{"norm_eps": 1e-05, "rope_fraction": 1.0, "parallel_block": true, "dataset": "wikipedia_en"}
Each number is 500 + 25 x the weight over its row's rms, rounded and kept within 0 to 999. Layers, rows and columns count from 0. Numbers have three digits each. The size before them is the row's rms in percent of the matrix's.

# up: layer 2 MLP up, 1024x256, rms 0.0725, rows 473-519, columns 128-191
# down: layer 2 MLP down (transposed), 1024x256, rms 0.0648, rows 473-518, columns 128-191
up473 108:526470509483538543514513477511510472502470480533510458473514497476468481500517480493528496477522489502467476495474510538504484536472456540493512494509512469530529534514485507509480492535516492
down473 114:483497509477461501499509526521492480477483444484511508525464494513481512541531524479509476523496482478477486540531509514492492532487478526505492487477535534459527531514501496505489499509489456
up474 091:475494531499494479485456515495497494510509469510506440480490455521506538545485509457508513514516469560526479497467506484480497483494474501544498516493513468527489415507520500515452477523512484
down474 083:497489487498499503476511495501485476547499473484497516499477504523519545494518544512517495479509480479519511468504514519463475478494560510524514526489478462508480484521478487498510468491475509
up475 097:500506521495501547482532486520541463508481486511486468500467503506476480514445526496506506500522532516472485502526469482487478504552471494518479444469493452497510499498505479458515537495538545
down475 096:501471515523539549467513492490497538486494522523548486572467505504494491469524499484478498485542461461500508490494476490519542513502523501483511508514509533516496464498521491442454488489483505
up476 108:426493481479462482498498476518514490525534500460511487489509464516474490491460483524534530528552532520484493506519527523479453509523461479480517508483509490473525503514503521501528499510511481
down476 096:504483507528504472510505484534515473474535488498488512492491527528479466484522485544455524538482487492497482480535480514502514516499449507526514503491502499479467499504498531470499511470456483
up477 093:531463492489526489509445490513504575518504463521477488481476510505497487507448463466497492545528531464455522489520480520515479473508505514494562503508518446498510464557496502504495513487532500
down477 090:504476476543506488455512535485559480501517468498471491491515490447514511494517494487495492495487518462495465492482505536478522487512526540487501521476529463523488535484502494482490493485486524
up478 106:488539527523541521471505499467498480476483493528505506517471480515509476482449444470471513497498548502493465466500509504502496512511474495506551485528485472500500522542474479557472484481511514
down478 109:491538472478504472493490532485490512506500514485518511486517509469530505465508512492476494489499528493524495487503480537475534462507452481481505508504547487512515498490538470425515515483482452
up479 093:546528537483516507473497465538501550489495481501526461517468476494477529530523494463514459519556525489507475512503480449507551487476511484515519514486487488507502510487520487519545471579514492
down479 091:458496483517505500482520506484497522503469496487492524514512523468513504533518509517514489494452454502534526453509478489507470531524581494498474503503511518515517481530450462466504536465457487
up480 101:481515504487543481509504465495531537442509528542544503451442491448487497500461471495531473491516503483479456529520462456498492545467484491513509488503518492462532541467535498536490484529489517
down480 107:546473539510490525497522514521476501515497487468476488475530516498567505477468518455525478533505491510494460487512494495472529509468493483505491519488496526460451511481510517546527512477476548
up481 108:510500481518519469514497465477490513431491500511471508474514474460483508447531444463489524502532500509493494495489480467516542542530474505516517553514500506461548499474466515524486532507479517
down481 110:501505487505516485494521511494523533509505472524540536525487530530499463485500535520507523496484537513457469511498505524500500498483489497486473506498488521556502508492528504469523525481558509
up482 104:476516459470468533504474506508516527522510497477493515500473467491505523518440475537491547514528501488512483521500474545512514494457525526509462534514524491510484452516497510529510485546523535
down482 101:483504476565535476496551422504491526493473510506520506492478502481505537519509490456498501484493468524494471485468497476517521532504523487515519481509490496512478514526507521525496456508499496
up483 099:501519469491522544505461512504457491526497526494473509474524455492459493530514532533494496575506519532489503503471483502489465512513502546527495495498474492484543513526492487484504477516516492
down483 095:547515502488460499520473491500505509537500490494499474514536524559507480485504480493487515517447498481513559462450537479491492521528477530476463511532502532527506511479463498484517463528490552
up484 098:502480506490494491492515479526493486465472526493474523447519507465511504505496479479531528520471494503504528490443451480477522538506477522483518474501505491482519480520486471518530496539512513
down484 091:529494481447511468524500520486515457479507470481510471544511545473498498470468536473509488516473478515548531490477483526478486466480525505529502472517533464529489478458514503449494508524483490
up485 101:505501523539537526480505463483522477453485532486494488463477489481492490497514463469491539461509481538510512465477557486492497523468488470496526467500529493503497471536519464502460476504509534
down485 099:504494475476501519431519495489462499473494516531536540498532470404506509505447474487495521450513529479501520514500499522492490503500489451491493495512451483533549525481514534501490523479521486
up486 099:518483482497462528511482473556542504478487510500459480493502468505464548520475497548507535445511527518502491492464496493532481499501533484469486489480509459475502500478526497541525546493477517
down486 089:491536541500522477508525524492432467497536502523500480500485537481525482492547574463498481518456496501491514483513456498480541505488534495495541502497452503503477516538507518482522439499474477
up487 094:506542507494524534500493493508505481459451511482484502475520463487489472473435535498494505496489490518488473501509502487485474488524501495503507510542542441477498496493544533516520546505516525
down487 089:501473472477515476524494508465529502526441517500532480508523484523482514509487486472509502507499495486529521533480485484485490493495484522494485501524519531481500530485496466484508498474488488
up488 098:520467542519540497491424496487511500500527464515496538511461498496514487515506496489505501537472531533488487499465509424495489519466502544488547478527503530530478506518495492527498474537511491
down488 101:487514488493489493476517477487507509512515517484501470528514517455505503459518511494499493517522537484508503529438431519510535519503482508512499525475493502540566489515501465449449551482528502
up489 093:469516516534499504523491499492502491448471473494461501481538494535503457468503467511580496535468517508505456530495437495471507509509502480517509521490485463490530532507509499485512471528523546
down489 092:476525471500487459523529465523520501466518465490497520498512504499524515510443542491541513492477454476455494506503501506556520498471491509470474484545485515523500518533491557529509510469518491
up490 109:507516479503502513471540512496510455473556480491480434495473465476465517496496506510514506510496492496481472531519516476535545495500509522505537499525532495531477517523525483516475504482515485
down490 107:521491484488502529556517517536522492496538496533521421482541526504496483546514505497529544515509497503500462488511475501454506522471488526548502528499530463467492491492529513484522477455444466
up491 098:514484511495439475510494528496501531479520494460497486475490462553480502497457465471529498450520519530548524530509485512483509529533497487542499497514544466479531472475526476528510542511493493
down491 090:532511506518520499484496492490498487463479512489512474498460503470485520514533494481526468504525510508454471479505471475473481488450532485493473528494440548533468512515511503510521510461484524
up492 102:485525493499497476480524519471519522475509531540502500489500476507495515486470466521492510515545536489490518507458533528482481502514485543539530496507507493453546529464484486492486485539504506
down492 106:476543524482474523536515513444490465456492480487518454476513495464482468527484520461533477490477506494493474550494536504511507519519519486488520471454523482489478519508525509468488500517507504
up493 108:523500539488529535520470475476523498502485475497481497484440470506489499495447458523519479533514497490474467530530504510484519517516467505547543468499511490511515501532509483508503496476510530
down493 106:496535490494511487452474508538496522503556450463505533499455525523514515479500500483502476520521530488501482485523507496561441554500518496503498540535488478511504465534491473516516497497507477
up494 096:473497534468478460460507473514489496475517467470503441466487525485479495470528504475515518531504526532488481443472482505533545513503531488461496488485500497486541483515543470564492511539506515
down494 098:525529502521483488527464437523496521490531490495472517540485501520471468534479502541476537508482510506512495514501495493504499539495508531459470498523465513484522523465452514514526488491552455
up495 100:475526542526457549522425500473471508487548466484484463505498490492477486505462494499566489503503480522490486492512464442458490506512521500516461482515455464509497472494532486494482536504492519
down495 095:515497498506509469494534446531500533510489554503513487458506463527488497519491534511480489490456492482534497512511511542502479507512508520466548519477509517486531437486511505468533472501512477
up496 106:469534490496538558484493461502529489485506463470500467479484454519493513504473502486528479494504538556512442537451498479506518504482500492506529490470517469530517484531476498489480537525506521
down496 111:502546495530543439521446485520520504443523508505511537465513501576483520501524493521477506463462501505521482516501496488538513509525489518471495498525475538455470535518469519498477547505513491
up497 100:452525456551512464481507479516503533479468517491483453467480478516455518487499461478484504518511549514504458461519471539533510485519479539520518493486539504487540496469506520483507486543532497
down497 090:518501480510505511470509554474489518503478496473514484460490526527545509536569476500458500494528529508523503490510465530498513485498488472536498513537490485532519494439472521495524511501447529
up498 104:537480500490485516490500480512501483447625430535464518472478493474503534476512480539513538513550493531495482487483481504458511479487496496512512521514496502512530525462475490537435502501524470
down498 116:456477499460500486477517494524481490461515493494472464458472514510505498513502534499522515472483533518496501501504475510522480502498477499510510510484533510510507553450493463488506452515526508
up499 100:457486526545514471532523476504461518497508496513496515497543475491491477516556477490537487517469518556487495470498504463462525489476508493477497517484504512504518491544475463495502491520505504
down499 096:509525502493474525540485504489525496480505510547495505509496523548494500474517493486499509501498501514481542459479494507533533472526497478507505500492522546479502480495479501490472498529469504
up500 102:490466544501485499487489441515486447480487457545444495507461505504482486502476483519471520495511525484474500508513472490445505518487490504570521475505504469505501489475532472480484483489498542
down500 102:534492500497533543537488510481536543466505482517505469527503477446517508472503491512496451514501499481484498504488524519503511509463519512454473467499550488514504470515500504533539483470532491
up501 099:521490490447500488474526473509499545524450502495475508439486488486463506516493503514511552510471520505495491533518527499532480534457519477492526460490508497502517536480528487520513481523495552
down501 108:517525484500532506469510520522580468490505543502531496500522504456498504533483499501498507523465523490496512498522530467522479482515511509494479488541545473469525538557452527491517478507478497
up502 086:509552488482519499468478501545505485471498486504453467494526501509465508456497484504539560528536546470506455519497489485487477476513494487480535524509460476474496500435494489490482472519476487
down502 091:500505459505496472503511525475489482525501513456544501534486462493528521515473515442503458486489476532486532518525491538526525504481531470538469533488520523516462495502496519539523505489567503
up503 109:493474535456543470488542480512449489496506487521499488478534493503495476494463539509499535505499523543533501522515472457471508513483489497462512480496547536535497443481554468488443510498527512
down503 105:494467505488482502485523531513517505525502497508499536462480527499505511522500515503458491513506513474532528490505523516491464494508477472452479471494485553522560529484495505535493537511547486
up504 108:516499528519547518518519497462525533503487512497478468500479473460501516517468551493476501520531514525504473527476543518524515517516510542467491513502461456483505483520470488480508507514542484
down504 107:514554525479510537477554506513476514507523455486485482460496498527547513480532466478492516495509533511488532496503485523473506462509475484502464465496517498529544470541504483469531471532522514
up505 104:526495527502513500462497497448518492477543465482545472462490469523499505527507491493515469501569528511477518543512471460446507502477505563482514478536533493515533517514489480485463472535510503
down505 101:519526468547518526491506493521485492517471518458510503507525511505584502488504523538512539490486488500533461496514525518475527439465524459513488533473509508521553528461493477469518539485456518
up506 092:549520495501476488493471478571525503519528459547510450515506492529482480532486534487498511508550513502474513471488524509478504469489516475547521500512522507498510497471501493471486475493518443
down506 089:510538504531493466533465538533549475463497528486462465525493496482478478472485504481526522497440444519506511473512502516471465523506505515493497459519486492435478499490532496479535462514472490
up507 098:543446530536457546483500459517506476456521493527488508483477495489469508478501484527515513485495517521525476486499460505502548521478480523537495454494513509510543538518525470516518484454503517
down507 095:513513498515470475487545496500519488505508470456516522500506569532513484488499539478512499467511485454453490538518510520518485513496526519460509501471481518504476453476521495420510467451492507
up508 095:510486541488489497522534470503520483517529488494497498484489507511471476470533441483514516515503508512476469496488494532470560534487475546520565521490488514512533466462544478516515520536487468
down508 090:481447516480490471538523459472511514491476511503516478499466492512511563526484460489480513522520521517489489571519514534544497529520498512494476470489484497521462483487480549506524513509470528
up509 100:487492503464519467529533455541471510517488449462485509487521504517494445455500532499529521488535519535484528510567486495481450563522464497453520472490561508489515478468531504515458521519491485
down509 090:507503435534505523497533528515542514512488523492517484493541486468478531503514499472466482508533520484483503472521521493528482517517555461485528525540490498505475513501542498486504488438468535
up510 107:510549558495516489494536493507509494508514518503475454496435499501475485522522499483511528514507489506493488499477486522492545530545486525460473522487493502544545516467535525490546502515523478
down510 103:473518433468491414498479507466540502505495524501478505495505507528481493487465482468545496486512460512477481491489461489490524483476487496509512489487480514510478473486445551476509519490514502
up511 103:511487494495498498527464490481515514475481491517514517483515506489512495470459458510519506539510466502512439548467543530488540532493461475548514513482510502510524498540508459527486504493540530
down511 107:482534550513506511485501530514505474502550495516519473481483563486546510492519514482502495514444504504513478453535465434500498485508497514465499501456449496497476457526482475481498506489538474
up512 099:506525515508488515443555479507545492508514511506500506518545503479477486497532446533530520477528506521505512517511500513477526497482537516506507462473510488535517541505523519505511482468500500
down512 086:458503475487502442498492508491425517519523533506518473486485471528484513499469521540511464462484480521481503478494524461504498497503488461523493507446502497449483518470491514450479521469505473
up513 107:552530484509505480500516489492503546523493521509511443492500490466475468515471518494489541494524535525480521485477499496478525500507510514492503505508507471500520491482528457477475525496537528
down513 101:518523493536534510485445523513523512521478540488486526523466525435528517470479496455474542512506523462469498497504516524506516519507516509491494537510523501474494460555526507453517486502513492
up514 111:477475462513494532483529459536500484499494480496500501494516486499447529495494521550501533502550533501490466514464504469494502520491481504534525489514499497493496497510515480539510522517523489
down514 116:499522479492484502487542481483499540479476482504504521485477506502504466493450516512491525482485528497502506527543515513489516496527468474534470469540527562442470469482496527518500471502485504
up515 104:495484520464495504493489488526509532464535500509485466480500474520470495482515519505479510480553496494482478478485472495514509541494485552521537474499525497552479481515543495491498499516497480
down515 102:516532516486464496514485463517514483504461510493486553478533472482535479521482491479484530517523517492488484487500540457558498501492464498520484525476491484488573485555498514504505506492540509
up516 100:502511517434553501512482492535503512508484494527498485512492486471475526480488514508521541505507471509485468513505512464454488483528482490455489478504528532520499501474517503540456508460507470
down516 092:483513519525509492512529465490528558463500483469515495530460537468503528495507510461513480480525482452502500491523461510490484497463487459525516521525487478488466508500501528459562500480473491
up517 090:482487482508500534496450466460516513471505517479492473456518457492502494522481482514509492473517506462547482521517526482462495486483494529492497456529518491496513536478506518519536459559506527
down517 084:482500538531498506512486483546476487509501496497480477482503548492546516548497531514521495510511456475516457475515504503474478488508520502474495538488493523527480505457505523466488470476421469
up518 096:509482502481502462463524506557523492519516540519484498485457477501459505484479503517487539503527534548462490539522520499484487522511505513435502452524544475486498502462517493500528489486508526
down518 096:473484482479500492469525516542530488506506473471490550506487520512492534494513489504537475498466483508545541542501494477475472469511497489538473469488479500506531490541506494484479506546468527
up519 102:548503476469509552499448486497487458452486491469489511454490479500488499501472504497510516547469505495462468536479478457485483510489508483520500484515517497489465473508479503545520467470529494